From a checkpoint of a small transformer trained on Wikipedia: RMSNorm before each block.
Each number is 500 + 40 x the weight over its row's rms, rounded and kept within 0 to 999. Layers, rows and columns count from 0. Numbers have three digits each. The size before them is the row's rms in percent of the matrix's.

# up: layer 4 MLP up, 704x256, rms 0.0551, rows 199-265, columns 192-255
# down: layer 4 MLP down (transposed), 704x256, rms 0.051, rows 199-265, columns 192-255
# gate: layer 4 MLP gate, 704x256, rms 0.0578, rows 200-265, columns 192-255
up199 096:571436522550510455530504497424490535491422428488445486534469494491453482501533514531425559505413537505460477456518532554533599527460448520473436450526526521534424519550449479519491478555499513
down199 097:479477515537434521611524388469491536500461506541473437503459547572476430532499498505501514431490496556521503523504452469480432536546455472493439513694531514434476525517478451505482478502555476
gate200 105:459500512585473583433492522548475431546447446529613424552488504532433510521501436523489547530530494432462465548513446593568500523471466473535491473546471512504535522527518494469483477472443556
up200 105:497516574527518467533540462440447530497507519449507474557521508492447523438477453463563507503535548513538557456456469519478490526542488541514501574553454493503512470493537531559556534480498499
down200 105:554511505579580428550520580429493495545536537455544538494510479516421511481490429554477485511491499548465544477514496447475482524441554485571512506497516485435527561509484468451504465487544556
gate201 094:546528507487459561510542622464564445475515545481477505518499618513493458373435502519527491522454475480465534474500444611494473470449434498384531555513472562457502484537485501534519460504468465
up201 099:522464577483510432489524543512514456519474465443489518574465495510516463507507474466462431467496447539488423471414557497478476493519518567535517534529552480502519547563538482488502514470534430
down201 099:542473468519547545458534497558542515523579460419536491508462481496506504533530467468538448473493462450528540480533480510523519553540434582450427453509495483453482487511500525462543512593470489
gate202 101:474503483451508373561537531451484490492506467461560523550503512504505485480460607543510498499471495549536491420545559506497553418516529490491468494443521488462439518469527512508474511544459456
up202 101:476546504480503450510448496516452432492529459523469362449586491555547547517507468482517479425556424515510512468543539555534524496497533433458463417471435473541472502469463482484525406516510542
down202 099:564505482567461470552509448474462496460462528523461483510549499477491525532515471533492442478459545520487493495550517505518462542451522462507579504413490538475506436492509466493516523479537418
gate203 100:502472543491512492533516494521449522468506567490517584473543495527521540531488448471494490527445430611576474455483504454470540467509520554530503465527523527472476544500484519511504527463530501
up203 096:444501536443511481525510492449495535529464479492516513518529478507518453450503479516511527492523491494561449512446434530499575448390482494434458490414526475440544518571447546388545584543471527
down203 099:538434508473501569507464547537459498510449438581576467586525456509497528529433479482574514495522513547573491509464551501505503537537502538503443496476618461573516511510531473580477510482491525
gate204 097:486454543554561531492544480454448512494425494504477472554534526497531444495515519509449508510541509544474449592555574445527490471454470473525471528490422511535467502465477462555524454507478506
up204 092:491454464421437552485561489530551546534514516489463456481505462484476541450573536421444453439467543547533551581470458547506516491555468551491491478464514473451470440526483498483467516532573561
down204 093:502507482475495556479523481500521474503483550502472452588515453481476545532585544438457494514496484431472502588524538551503496497468502505480420534550449483529490487455528524482479548548494492
gate205 106:483485495507503492526520443423484429497504577494529518529450506486558508525505545500490584502496481516556490415496511455482615509489477515472463516505368591437498539547497518443588537497421489
up205 104:439489523500511536529414558496516535558449534561524491443396538475463553544486541505529445527560478428426530523492489481560482554548455510596522465499494522472482495480554553450511445539446542
down205 102:500458489479524496541565478433433533511469467495470540473469520523492432556503532474491422489422490562390507485482526470532490555416482524515488450435517501497420483504463514458475529512565493
gate206 097:569471485450537464444558525504476459531473490433529536496496521518500490537488502552465444562487445529508558499496468488425499514528424475529509525484512520528534528544459444501522545482485486
up206 102:526494522523505483516530527529420524436496454482484448423458512499479480426532481483523546504488509481557499437580488502507416493508487501492496481449552419432565480493531502520493519462494477
down206 102:541473582444472443449506562516564502482514520502514551588462506500536499440556518424465563534523444474489486519523527457515496569521464461578464520569512467481491441428458529494461471569460450
gate207 098:547533466565502516499525516526438496484498455469516499474532486502449470564523489481501470500545482516468513461522500519537448482497545491477469518463482533588444481525520491460525480429509477
up207 094:455435555495599496556482504488538508442504523498491518568489484505505470448465514551446472520479545509540452497416530514481502490478555580441467531534539498505573487436525478512484512473548551
down207 093:475603481483529480474425509538505452484490493504479514528498476493458524471450397504428486521467548566515482546545516483529523443498489418488461514528524529532474503469498492533462490435532464
gate208 095:500510539542519562456515537558481615520511527492472520469432487530462556483517447506483524566522429521467561551459435487504511462448523458508411462504429532468503494504489536438479431503540525
up208 099:508520598459447453545537496461559548454548493419547462537509510528501463515479552477482476460512514510475442508472457546504461493479564522393491484501469514505448451414483492507567465534462490
down208 099:468567498507519477449492514499438477487449466506476491502537483515476458528399424444457477456559449489487495478508522506496534493478511459474539514552537527571487467473494425516512532508507551
gate209 101:514473504558435543485538485468523495529494538429507465440538560476472564528515518417500404578421478491478498485473409503529485425515463538482470472492548557472468498521467536484466427489519519
up209 098:478490540520460499516453458506501585534458506495450515467483524455496519513477486441496474578494556503468549519486480502537486552517461451417464465453569550527443499545502549461411422516513508
down209 097:482503567449526515487484372469457519537500476472508496501468470545574571504496487479494521469539452499505475534533595552479521581474494430465538496520443534444500550459531544465498466433508499
gate210 102:508499468438525517458517477437537535446425477429504526556560505513482432526516552498492449573448504524415522489521570471425441494487511464460503499495445432544538463503535450486516499512504436
up210 102:544518534475472553521461503534481553529549497469471508505452434475574558432518453515473547491549548473533499448509496515416460501491489472494537515497485555559422449524531479566449576540432452
down210 101:494476539489499489476541524466508494543481461490493518426468492486497494469498487480463533517550419487568515509523468556511476420447499525488506575563478472444509508505403547523470547439541462
gate211 101:486478533468496513516541495485506463508457500521589537450464508528418507528457426550542512516504499527465535456515516520424574476499455495539540439536504482447582499526506495478496462479455489
up211 100:468539537511517482541469542517478524517591482538532608469461484519513530529490535527409549463478507454546539535452465475567496470493547551528540532447518526455466439420441417605572505505469494
down211 101:608529503532457444424532453473505485482499465535528593437467421515511477442461541486508522529535494494447491549478496469445479503492492494476530583524524526549435567535513429557508527509507483
gate212 099:488467502485504531479409502531490529461513508478494532533462544496488601509519542416461459468511460500557463472514497543562476450520544519465531517527500592471545539440481492538524469568600543
up212 097:515460497548495515495529448489516448484494509498506494523508459498424500474439513561535534534461454556513522439496538490414518529475507505487507517511486400578474528533591512475518470442473478
down212 096:478469475506548529462523575457487440463559473532510476508493521466475544518525538448514456445534474480532497486517487490468544493490453565426471601455522517529451498452480529538453498492486486
gate213 095:479428534523480508495476473490485516535445480482573498546519543421465522484486532502503494544481534571554459473491446485447474508479480438505475512431522556448488516472491514459555481472453503
up213 088:526499475506595564466523531426515469464596575493440466547436490575539504510535453472485476479468437442526525538508509491565556519452521558497576559537495534487456513478513465520468493563475475
down213 090:531545573460443463472545576455515497417458544545490515495483599398441556523549524504497551527511561483486475559511441529525558515477502456516504538472505568527490459492562441477572461506483513
gate214 104:425480487453565590479458515517543525517531523466532502504482498523539497510444471498419512566507477508559446568518456491528505471503486360460512520522557456493537421504501524574468531472474543
up214 102:469459565508485431445532529497529430486486466461506505493480457527459495440489484471496558569481485569565510505480506483533497563514602525476546437559475527456514522474537446505511481514460512
down214 101:455454517445483490463571541508534473490485523514526473483575543524575523515459611564526583505531476500529459497521471488497446545543554497434496522465479440474542545442484506505433495514495389
gate215 099:533478507474545487464542532462577468460499497513542445501502509499532497417481415523571491485501472505544463595468500595443492529519498425550573490537537543463476522530542536480490525483569468
up215 104:540497524388550488443555532492546484449574456459521432467544480547575521463533470558574423557522468493443481510540424480481453487550575522542557507512450464481480517507490478560541516476530457
down215 101:504539553559431456484536392495475490468545467523489441543502520435561499525511455477539468465519515440625499530514570452485507529501527527490492521460502461489473532504548538475486428420539547
gate216 096:532491418551485531477465472441505522471489488421465542517531507443474526476510446475486466550438500582488452512439502485498562520466525448476528484489536566555520548508556444511533491439505560
up216 095:510545438472435480537465512510492488528514506463472526428524451441553510519502464489482514500433549575490443531437536503524496507511508494464504516511546547637533547564499412487510465485503539
down216 095:481506509470476524516499496558458517495470465545503472466476460422586451538518569536569580502543542486508439556471494516497462478530481531480449495495489509559521513443507461413454526570516481
gate217 089:421475461527465503499460490581439508530538497464523565567524437491505474474497535518437510486536463530513486488503576412497525523498500536495512573504506477551470496569488502504484468527450486
up217 090:562548449460490431521546515397491445438519539513478500472496494558458543439500450495463458472476559521488486391476490558485455504441492492470458423483460472471553530500501433539413552531588472
down217 089:497462504508467444525509479558466472501505515499537475512504446438467457463529562515436532482485508534498540569441544463519578459521539460545437498488513458520512492534515499470457510507476465
gate218 097:481559510522486499481488519539492505508491495539565515483508473490497468530486443521431446519585448427502462520503509442469562525504578586502480545569483519491504449526568486481532538539507487
up218 102:523476519606441533489529491553422461537526565474483452504527446428472509522458493544491500497487582484424524495490528444473495485414516522556548528510501495446472508471582509520475508498511488
down218 101:476482458456430498487467567451469497468447486547448450525489543476484494500547520457506466465499445472469500538496489552468476593513492543498465550524389491554485487480469533485483581538415516
gate219 104:458524438481458552441457428572488424503547518529555439487467413486528471463516477543462539417506540480425574535510477511453420561479476470538580523491451596483487482506586506500500529529477590
up219 105:426469461547494547512493483469466487479529493503514539573475506455517438541501450508478591463514520534510524499468514563480487496488462495492529472504502499506555502553453480517476456484534500
down219 104:526592521556460411475514486470547438450441496560522535447517489516441457518489459495483491441454564494460506480502467511553506552503482502532562512536490493524534523555436468485550529479505468
gate220 110:558451547488499488448478498478506502485523475506431559494530432562430527473458528501538450507507501532492464539473488500471466504500549503517439442365490522552463505377428519467518505433484540
up220 102:479483448460541486533527579505505536486502575467502527489498520469552449509530524487536443483527407528514496579558498462473557450500520505463465546518539449499579480514542487444493520570504478
down220 098:531553494512471513509514448544498414494539567426448429534476484448449536481494546540420462457482503507438525523551478437512451512479465480558510550481495511523533616554471419464576478502510489
gate221 098:521479467543447524550476479480511544466541503434442512509470544551534530501491522553490435493568564537467448501487493469502501538509543495526509435509442489511558495551458416517475458479479499
up221 102:496471486450498536499566531527510512506532539466492491445524503452464490473490434590537539474442486475604462485539390505504541481497508479572470471514519553550531427525414558487541513461505529
down221 102:465536423532471467490482484509500491482555476505415437521509495480487504504465507552477462555459521508544469409557506533487485466504552517530412485536530475451435406532488544476503444459535460
gate222 106:415531527486511486395507504541490515477531527516527489463494451464500502465475533474497445427502480522560431457495489548407525493508485462494506536495565492475509506534565457448560488461506477
up222 107:507507503464512535454505450474497501426419511489527472515463511492556507447420545532514565481561509471512523552474577490576499593482597492559543584480438504522470441496478500456549541493513459
down222 108:435445557520555467475500456566414525511480595468492461504507499522517513501552513483433534467470448453485479496506566516491468483494499465511558483491501517470526534588533480602531506424498511
gate223 099:536499463452520542516543543463512474526543502461445520509562549523463440552502400433555488477542495544524493440511472459439504452484541417456493462474476512489525514439470500512495523480509552
up223 101:519471554415488484536514560509464554499499551502451467510519509499438560457473550444475461494488540503506447474491570523490534493540497539512456426508453547488509508521541562475457507593482496
down223 103:506565455511575558462555467469396506538496472505497528521488451501562556539415513527511563477446492493482508472514446510524530469506448533518552552416519491476518472491434508540500451455507447
gate224 101:522467522526476513604444500510498589505520455522540457589466512496489539439552484487469413520493499556532483526400518505464508539508465521522519554528512536422500539494510480417532529532410528
up224 099:431434504508438523493545505570498434448488547472496420547470487520439476445510520442507460569470549566497474488534470477484493549514533475505511463466508544486515542496503492495455579441509564
down224 099:481526425457533490464541517540506461516551503433435470546512473439440419469533493496517520479483522479501493518525503514435519552477479519515498543489482520549462543474435484506581513571554522
gate225 096:495481514479492487525419514569484516440500485498470561499526522505409511513555530443519482522459502489454422463554464495486507430530439500579477547508523465413483595456458546512488548465422479
up225 100:461501511564508439515547461492463513470569449504532538572523481437475497506480516549400596546541494554522513460494478486482494475518479596508549524506471442470474453477577493499487490475451517
down225 098:523509460562570536541566505499526452543475550512482510411468482469518481498540516509520454479480555478535478544561534549528445445485446547506447481611487557478499483514488451494500537493580449
gate226 098:511506525543551493511497494431447497473465571464586475566601519550430449498501497478488531497503555455445470465540534521481501474510471495496488419496497496504559527534469531490501440500497470
up226 098:514511513558509539510613463500512490514474420469474448461568590507516482551532533433502474507513495426500520524525501472559516465538566469511530500465466425441447530514433489501505464490525520
down226 099:498503538479492555549507412482478501445508451507441498550473499502499560462467574470598461526521486503479478549506476483455555546559533576494402507455546587449493505492496428517499493491493475
gate227 099:520465488508512542499437385418510464506464446486517569500434456510532481486492476557485529468433467579537581566371488549429499557467480469502440574509505540479474492532446513529481494422503527
up227 105:501478502495471435440445496468530471458434575546542501588467480501505526501512474461484523462548528541393481509466544477556448428432472505516543479489509491498525537518503545514501550549600461
down227 104:501536496496513559515493536463475473545464500448441481396527498531465504521470505570541498499496519580497574532501495438520439578526465436550473552517543451461515503495501535471498467514445499
gate228 098:500507490515471543446467550491526508551573553443498492444554467543591501522500543475565505417557411473582495487475523498452469522502538435584506446464501505515497520441528472520566522498493465
up228 101:500623467546485521491482437492517452508456439486481597487482448437512497434511511508537528548498501442491481526508492520431491558559507434437541543493532530542499491451554547508538568503484523
down228 099:401465483424452479491547540532485509484570524476514528492551526480548542506514464547478515492469416596447460594400510480467494480502501505459489456459575519561478511489463514527548513596485506
gate229 096:522456501478472449525520505491508440528539451475468527542506486491466515536506493476380536485498521566520510499499497452455502498498541483518488430516480478576501455462445467529484482421543510
up229 096:481483528509452526473489436475513510523439494514509472532483574466581509488568576551531511451563471394462443418576562507477472530521519469526543499477483553487477525528485478531510436457516503
down229 096:507512561503517405523536484599474463403502516398433519482482409551542479497455502521489534535568509529488542529521444437458481531517530461581494445532505493453500533545486485534462484535462483
gate230 098:455468452491553508500474438467481506493442504508465513507476466556486461514498526543490540483493478511468505539547476470465538503421455483485470431505528585504474428460469453507468508454517501
up230 098:506504466512428555509499479525502423423469440528469552549511443501463388507440531535451410570484513483463489525543603520476466509402529499475470515548432476495495513530507516457460552523501466
down230 098:453490529509436514535562520494498443594466506480449440542499499488467485535495434528523455524459570551525513543543532472459528504495491482522495569443463500462458498529438466528466477430492407
gate231 095:438425477460497538479559524462486516458544462457511466560522498430504486493508533553439560499465474595510479485474470509455470395462487455538510537494485511466582511526543539512529513458453489
up231 091:516489481479515531461473488501487496458493458518426489558483438558472466551529488527489546520522460486523442623463457471458517561479501430543451493500507458512563483545560514534521528500418506
down231 092:535501525471493534475515452452526503528401582443506420521458500528535513444458458497541552471519518495464456544537445479481468558403476542506395497577535447496526547479529444441455478561528440
gate232 100:538496527510484550496511614391452510517422547418537515539507444567473529549506493510461451561506507527453473519499472490502475452481463426548441449482554498469542520528489433498479518371514525
up232 099:472532407445555504413438526525549444436500497539560534417467541447480513545526453504576522476540489459514473476523576479480473512437446525576546481550438528487467555486566469534549530538481511
down232 097:488452570487530504554492503449474498482501474523537491477549539501461490563523442493532516498473484432511467418479585544467496459433453491513505528517545432426534528466467511589532506543420417
gate233 100:467504522560549519537437473513505565484542534555569517543505434570494498553423484428429490478496556508534435517448491486507499484516554452529482495459488506427489454523523501539503553511491506
up233 100:485485533480496466437435472513432491484569446509491444530512461535440558476539426486446557540501495522530464531549472505532424565550546529489556435494495509532570407469494497458568505572513528
down233 102:466443577511606482479509481477503500507496434411486589487450544528506482446364543511519538521532523496543548455500533477527483510508517537457482472517541471550565488487543525542500479473546444
gate234 100:474493512495548464572542541499473552479568497529526482493574493549481526500544489486422541478508516508518425490500523512467461499520429491450553456513550594441501438496517456568493523474524519
up234 098:459472440520506554498474568478534470558546532477475524508474510554540583515537479485514445493460512471565508569567509511458437494470437492516570504459475473440484521586484480470490457465521516
down234 098:439596543441459482498503524504553484465438486523464427531432450553502487464509483556503512522511494488579543445506459548488528518515427448495491521500463514537494431574493448608499479484496527
gate235 094:383521497484528474506488500494525467504505458509521460511521461519488460595476516446506460476441502424530523468515457568541512499444520513490479506471535529505547442457510461488466466534515510
up235 096:579520504475466502483515469545543439505473467494478462515508548518539501429516568487521501438485449582522478472521529472483488493526523468476496534539441432520486547492596494504526504452498481
down235 099:483532571494526395589522570477549497495467523637484452450467497469412506565453484517511521490439487540460490506518473495441522530521514487526516494558498541477494565549456503586445469446580453
gate236 105:530503500449494461515401518517527521479523528544496432499525493549519597503538491457474530485493485514475510414466501454509496434521526546492495484526511432532423594552481556538483522540510488
up236 103:433509532531555478514507516476429469485491450484543485482489455475504433510482478505471492450504447521473483459500555515494568452464530474503563556532498505490492460486583462502501452478474488
down236 105:512512554485513448576475550487537485487538550496539493479576503457569497471497505556508512508487491538515439449444450478431514464459532533466452531464484525497524433586432533480472526547427520
gate237 099:527443457450516504471458503470480455455558527443494506545538435521523458464472465508544486558532531508568499414484522522441533524493541432449601545457462526465500476466607539502516494412527476
up237 106:507412513518477556550507513531467489455525537462514522450544498464455541509571501493546465543512450546434474468490526510501504462536530560534464468518472408512502594549476490406556475529445409
down237 103:464479477457552504554497583519540463523517568461526551403522576489498438504447504466522499530549514516543534462536412498534493393505542448480511441523393499467520538514477496480528534444498517
gate238 097:513469495473464436477507513476500478506540518516606450510510524521485541537504537470516471503475449529425471469466525472467498562522523538496459448408471523497477548505488555502471530549490502
up238 093:514539469519523498501455474455544487574421462459424486525464551478455422424519487496479539488463601428569497475448516487595501485488514588560522525515555536444574527527474415516483424467495531
down238 091:569516512524541616481506570507500492491457489388473528503476494519472550470523427430465463536549501427479521505525487522472522508481478504551505478531465436494526556495472512514489532412454486
gate239 103:487450515477488538543389583553520468520475481549576568523536496558446440555428518573461503502502501505467479500520478513506536477469429471543463482514502521516463580460478508479506447501484475
up239 102:541473487582597439488420540452460536488505500520475501559526496503498513439532490474471476547478568512564505485484508489528564536532466575517427576503475463478484549505497520442531552481534507
down239 102:528559534498513480499475543444486439468544507443497556489531434442498446463480450559525506518512499507586502487512464459575533409551505525498476519525497453445504540511497471413494474409496503
gate240 102:526521516494472489471527523564448502521553499463542491514411526511442537490496517534551569519536533488527509572440486457455495442568413534584485465526537417516519435499526532565538503509455503
up240 100:515534545483473413486525554423548532500492473524522516545515494505489507552497471499399371483548468463486438554532581472550460466442495451439552479521523451490463507547433490457489439450535538
down240 099:471505471467499497469504585439510468517491506453513529447437529465548494508486561518477530536490440568501528445533507486443447411503498466479496498456467480485494457511530489606494453469512503
gate241 091:507479508495540490507495445572454531486479505502525536513489464554530541410502525411502469492521473570509495483498438544528507543509454524593595446467504538490516483456521528481513526523444508
up241 098:488496513502455447557509526509513493460524591553524557544526606494520560522496526483511519497459495433469477456562553521483480486504529450485467491489484503515429493468528505484494493542551569
down241 098:464506525443490524468409488469567540448566475538489525516562490498528506507495495567482491466522524555547422499469569492446565515532572481483523478550510429492524515469476424501561524506538568
gate242 099:532473504517536550460452479493495424479465529438446537493474476520461525409565517510392542506533519583553487501485417526451520551497505473510468467537455481516506578468486528566523507439444464
up242 099:486478480473495552490503486513584481569621448530491525559538460553572496527544538467564536502507542492481513491534574429496495445482458438525498541458549505456558497568505465434455519597615492
down242 098:427400485478451542511545600530474458495472536530472467520579445485465469474509580451522458454517458499530504485491510510438446487419513433467402511439519514477549494506550492456503527502535502
gate243 099:458506510528405541446489491424512494503476483472541509537522515528448478546464516543462457560532451495523505519573461535534470504557558513529449471539517453518491412525509465535467508501522562
up243 101:549483517526499507515456505459491523560482480461468473517529513437480506386490499550461484430510456466498502491485513510485488502528427497484511585548453551514473489498480493506591407564594497
down243 101:524519417516580550469556522516548520557527584533488498455497526469495448520483588509454454500516504513433500530554551557547548552479479516514495511526506473540565458547501501532475443559456523
gate244 091:458494448533433511505503534501438541516457485551523501460502550449472467520399477412463475548490430506545527580553514488506497459522506505470503511548490480557499519526506462450581439533498531
up244 091:518510520525477517457539459516485465521410503481484492492476505487559530479530555552560464495472547515548490498516497460454483413488566477608468483504490458471377556427528522489471522457436504
down244 093:470496538522537583429470501484477553503494463429529539551495499505438547449540510536547509534507513442498500505504534475463507489505481431430501422497562558464458466488510449500482460459513504
gate245 104:478490472479543560466493516514503523532535557461479520465509462526509497513532542428447509583497478500547519504413567444525461462508475492500538565474428483462497455457549517487499550522559470
up245 103:498465497530550517460499471482473504457473483532513473538579527530516479484477531458511461538455443482464511482437501464484509470525542531515503526505500550550416471559401447544409472459455504
down245 104:493490472447535536495476446470485541496449512516422529509592539563558515508521513420492540512561507472464493442498564487448510423573465463560539499546435470412494477493544562514500534516443421
gate246 097:486468475518570490495559493464486522453514539481558457554527518515459474494543506439447477466486500499570505490509475493472501511485474459433463518494493526565477454499545543470564478473392488
up246 095:482441490435493552515494453460467475502459567515438508526482446507557557455472514457443532595494481567452513591446583497577544523519583487538529462541489476433495486554438517464456463479510458
down246 095:472546595481576505528538602496560490505590477549486540448497512489476457540514518571521445511503544466513483493463523493553480435504477509527480577527458496524526516480470489505448445544525462
gate247 104:497440569500567550431512482435440484468496518518498503492500500473534535444565469458488450536534486458536554522464538433487501481413439556530576575545450565550444441470479482411494512477444511
up247 105:522504447502491559480437553483573539533488520497474525511475440495506507468467495523495528452507523534527492523470540534475520516488489500552477608556505530480491510515453527535496568537545496
down247 107:475402525431415472521562534515554519535415465407496426478565549558471489514562534486504424541515494530508538460447481457453487488506509502489478463446526445526471508575474528494577492477488508
gate248 096:509520451540611548450549504442468396489410513467557532551442541562505516486478530539491516558487492524515521448502423541517501457504495548463608514555510513539472494472534510543534476460513465
up248 093:546520486561548510495521467512455478470425465465567553509464499525490428596519499569447548541557487522474517438498470584568506515520543497480539500569494516546416486533484566569438555495480477
down248 096:543500540529546490511481413482491551577493433482539492555493508562505492554482512544490536484487503515442496521465524524510569504549463568494513457558393496498428527485498548534479491486467457
gate249 100:517424517495552543457540516442493548508508480477520525520521542498465428549490495439465508499540439464438509563527520466451483520512451419597549560492456567521480489482481442469483485475501526
up249 097:515521492487499510460446468455479455455550532492382473560524383490530543453391554488521527478583500520567525484475463485517414470455562532498513518452529496504577501493502552539480498513564445
down249 095:502450491523583492467446600440436470456482565530520397461513523497545548539598481479460494523554471552553479538458485490449472487479530426523518519524493547564468464528517493494488542459507469
gate250 103:435476465432435477524522513473516458458468414524535486539471485543556429447501521540491499557474536518496497520479440448541490504455522496421477595500502508508477484482571484477527532552447476
up250 101:489461457446482534535540506589511497470478415489528457517475507513467458489511500524487475467519523544480489499507456540516507487470545487447527467471539517489504479448566511521450464551451453
down250 102:482613539474468492547416382486528500563469387505511450489547541511521501517529524534564463485456500471505499526503534414472538536544482505518530523460535437483503470478507514484479553513533506
gate251 099:501479546534464484513485519498513496454434496457478533532478506507576457440480512431530434523424483504474450538482486469519532621511522498572481488466511536473486456501533502493447478520502505
up251 103:514557564489566429465485524508562504441481537436489427500496461446496522434521529438470436583474471495441460522520495512455527485443431502488448541496507519443521540454557462490456531555495508
down251 103:519505472508511521493547427536474588527539528498516577453488535501479490470540412509561438480503582471538513494499495522529474538526483573492579478587537506468556473478450511504494416587500437
gate252 095:554472554510507430478510558538493459433507514542546484481560554452467459526495528493568525568513435544414523545480561492523551489525444513485574526443466521480539511483541495487555496473548559
up252 101:446466476492504520524445420410437478464481542411511460470514531470481468459428492522475514460466518529525441469513506538532506517550519476499500495503473512503493445536500525416439432456539541
down252 097:502494538505483489481519490507454501504476456489517459471450617509490517487488494506472522447600564494493493505531468493501539424440545498497476558495469498583509428450446553594456516572446471
gate253 096:467496488535559484508476417543480554539499476480479505510510509541630544508460449557545471508502471504496465469498541565550399532468512403512565487508451528502565485483504549516530548482377471
up253 099:547457466449531531478492453519506480485421543465463496491562447500520493490584471440498571481459508489502538451505548511555477548466469505536444502504421499504484522496511449463488531578419459
down253 100:547425509504550514558473620508469462481514497455458514503450443482414494474549477522546423549412409533506482409489426487480504530461537425529475583556522486494499475495477459532467486474513462
gate254 100:557519520456450476460508484552470450512499508483500475532475479449585507517432559456536475535517538432478523558541538451519570516519437498453512559464512492504509479469513527590474477492437442
up254 104:525434544445484437478504591524478495528480556512572546461490526537527534526496473494436476585505537520479578496432507392462530506532603448576524500474510438536551580558549491528507516558425549
down254 102:569401510590563570445490607469537493505428461482448542471562453470439499495609471469441524553432410505451450462487559509526470589427467481552535469476487501528483499561474526489464466502449475
gate255 100:486437485533501497492468508488598539426519547486559513523473522451438529494426510463507534479555431486462464427428486460535533458411518495447446549461516569500443503440481452484545464481504428
up255 098:533518506529513509470524492491418439486458390494425504533470503534450472497576444526448472492416520502539519516482512516464486487494438471570539488521517504458561494517475555539488512448501550
down255 098:556443506483546528533499516445548517458457504448570529456502537517435567564472469504467527492513502441461514465548469504528455594475501521519533485467509549475509527491464495394543409451538496
gate256 099:529481488485510521469470491473475447468463558524536470511456511438498502493453398505472525484550567480426511525498588553486536465490470424557549429493448479502499533462535500503518546443547528
up256 101:563510477571493463553422426556596445528512573530520494472571626546483481494515542520471509515497464429470526383544532494498543526599494480455519488499500480482490558496499562548438477524470457
down256 101:477533451533494421512493490472487506525469502479475515490457504451466465430585516448484494474469528469485416589553528508588462474473466476402493432438503515495428486441455506534524490450465501
gate257 102:495540434558501533529436520440489503516541531495521488520486525509470485430467552492448458497436503591511523549450541450369543520493434418618520497511535530463461568516520473527530488436495494
up257 101:500529417524418483567510523416503491589561477553496506471415582520485476410528546494558495591403539466507528484471549534498475461535501543570481501527495498480517566521541448546507539479497613
down257 102:467537557451469545463444396542514477498484406478549485491519466568477513579495540509505451501546475470483494451508477476529442446452510580480510487600584505517502494525433440504520546471518504
gate258 096:556480487546548476496496479456455484491480544523539432483526539542411507501503504540441479532553530484457495486506475493557592431458455428527487434494479507455527481484543517543500498516509469
up258 095:438458482471481514477482502510495511502490516497474554565476443485513502536497513458466463504459435592511513476456481489443516546529569460532508580514514489560475509535495469483538494471492553
down258 097:493429438507431448498448535499554514413510509465507499529509490489507550476489484543478525446497472601511476414483487527529606494476573538499460503461457477487460471503506546455466498487539550
gate259 097:475502509538600489421489527441478522527546513546497480532526487521504545538478448412500466468474517539532414487554483448514499525467524489502554461520492532528510511465478500565560554496466461
up259 090:508484509530546421470480464503509525523528509534531464472489449481569535476480467426476502473458453445530432489490541485520449574509506488413507523457518482519479481452489436458489506531532491
down259 092:466441533496550508577515526555474491502520500510498557553499474514483474417440548524476510488455511519542542475479465488454448577443548502523482521566452465490533495500539584403511453536505498
gate260 107:566429448488482546466556527537491503510480520485576523513530512480443487487565448439515524594457487504492477462458476519483551517440508399530495379440514487515502465452518481513515505531464536
up260 104:533480420526551547597469501492566471557457486510573489526491473476566531426457470556495490457565521538524519483478443489499489496507529574494464508521499485447450451492456491475469517426494520
down260 102:443525520461487495545563480556459445462441497505520480420540519488483431587508391507492484478517549542418528471523511536465473478497506468563486418585442460449467505520441496472537478505488490
gate261 104:430506488564531471442480576523503484510497504522591520512464467524509491510517438485529479458516470454498532541414456555563440477476469502496531492473494482483503450504517481510511498489491492
up261 101:505558487411538558540502473501502478430504544541570506534507427514547522423489537500529469499493456508533507523525487554416537474471494429492517463484537507474491532421501454568543545451490468
down261 101:559530525519503420480437463467496546481533518528515487489550513468570487443494445568603513430465442486532531536514499495454494537545482476510519554452505505535539530510487542554471500441501513
gate262 105:487465478461538477488516599434551519401483535478527458489511484548518522507484460362572456477466456526406498516439483478469498445500517448519449496476547520503512512485499423437463421533459521
up262 104:426462512517529542559481516513456486526484535454521494471481489473446508596510420485500539473508564466536465512417517572499396510558524453488471465514488487469513473437550504493554527524446475
down262 105:536432576485491479519529498543548526469464438464520454468558520493401524481492531436536579468503399477514505467553492483478505501475522517443535452456482614558557470458431593498552536496512463
gate263 094:560509430507485519452414568439504553508471440481537556487510547528475561535541478509537485563489523496475527479453479488498512490472498419511535412498548473523519496483515477564527520447526517
up263 098:476515473492538517424523436442494407544531485519536476486506520555534527496480522530517521496569509537490485502590465578578493424475452464460523519518442485505533480516473513543574497517555431
down263 098:511454533597550505473524530471521507566489501437460492550462537450497510458576468524538489604501501467570466441475459538505516446459434569483536505485478527505574502526496457505454469502511469
gate264 100:543447513522517429514530451533575466456452468485503473555542513518414532468479496435543472524492540457499466482510484486466574412479421474466555485504493496495497470474553493484567538530473452
up264 095:510468481484491586381465605484483477565530549472472539568469446491487431537524507545447537475553421527442525502435497492503442545481572509558513526454487522507535516478448451540457457462539501
down264 100:484515499502594561505542644470498516431473483469500518480541449518470527496539548507537438444455504384493475474585498503478493466476558489454551463551581527474526426514478541512554504523583499
gate265 099:450476458478520484455549545560441568412428511502515474481510506475520404538532502428512493529524403446448513455464423517471555422512567526494455461526536483566519540465489494458539462490459517
up265 106:514553498550544466489459533539468489570491547493509425480535420473467508495500459431531505533466573467527512470475510461540472478541462385440524525500563502423533444458517552455514475528552475
down265 108:486428489502450576501540512559529501535383453473509520576497578437428490548511523526516594475553565482443495467517453558532529466459465441493449454542451564518520506475514492483453459548456525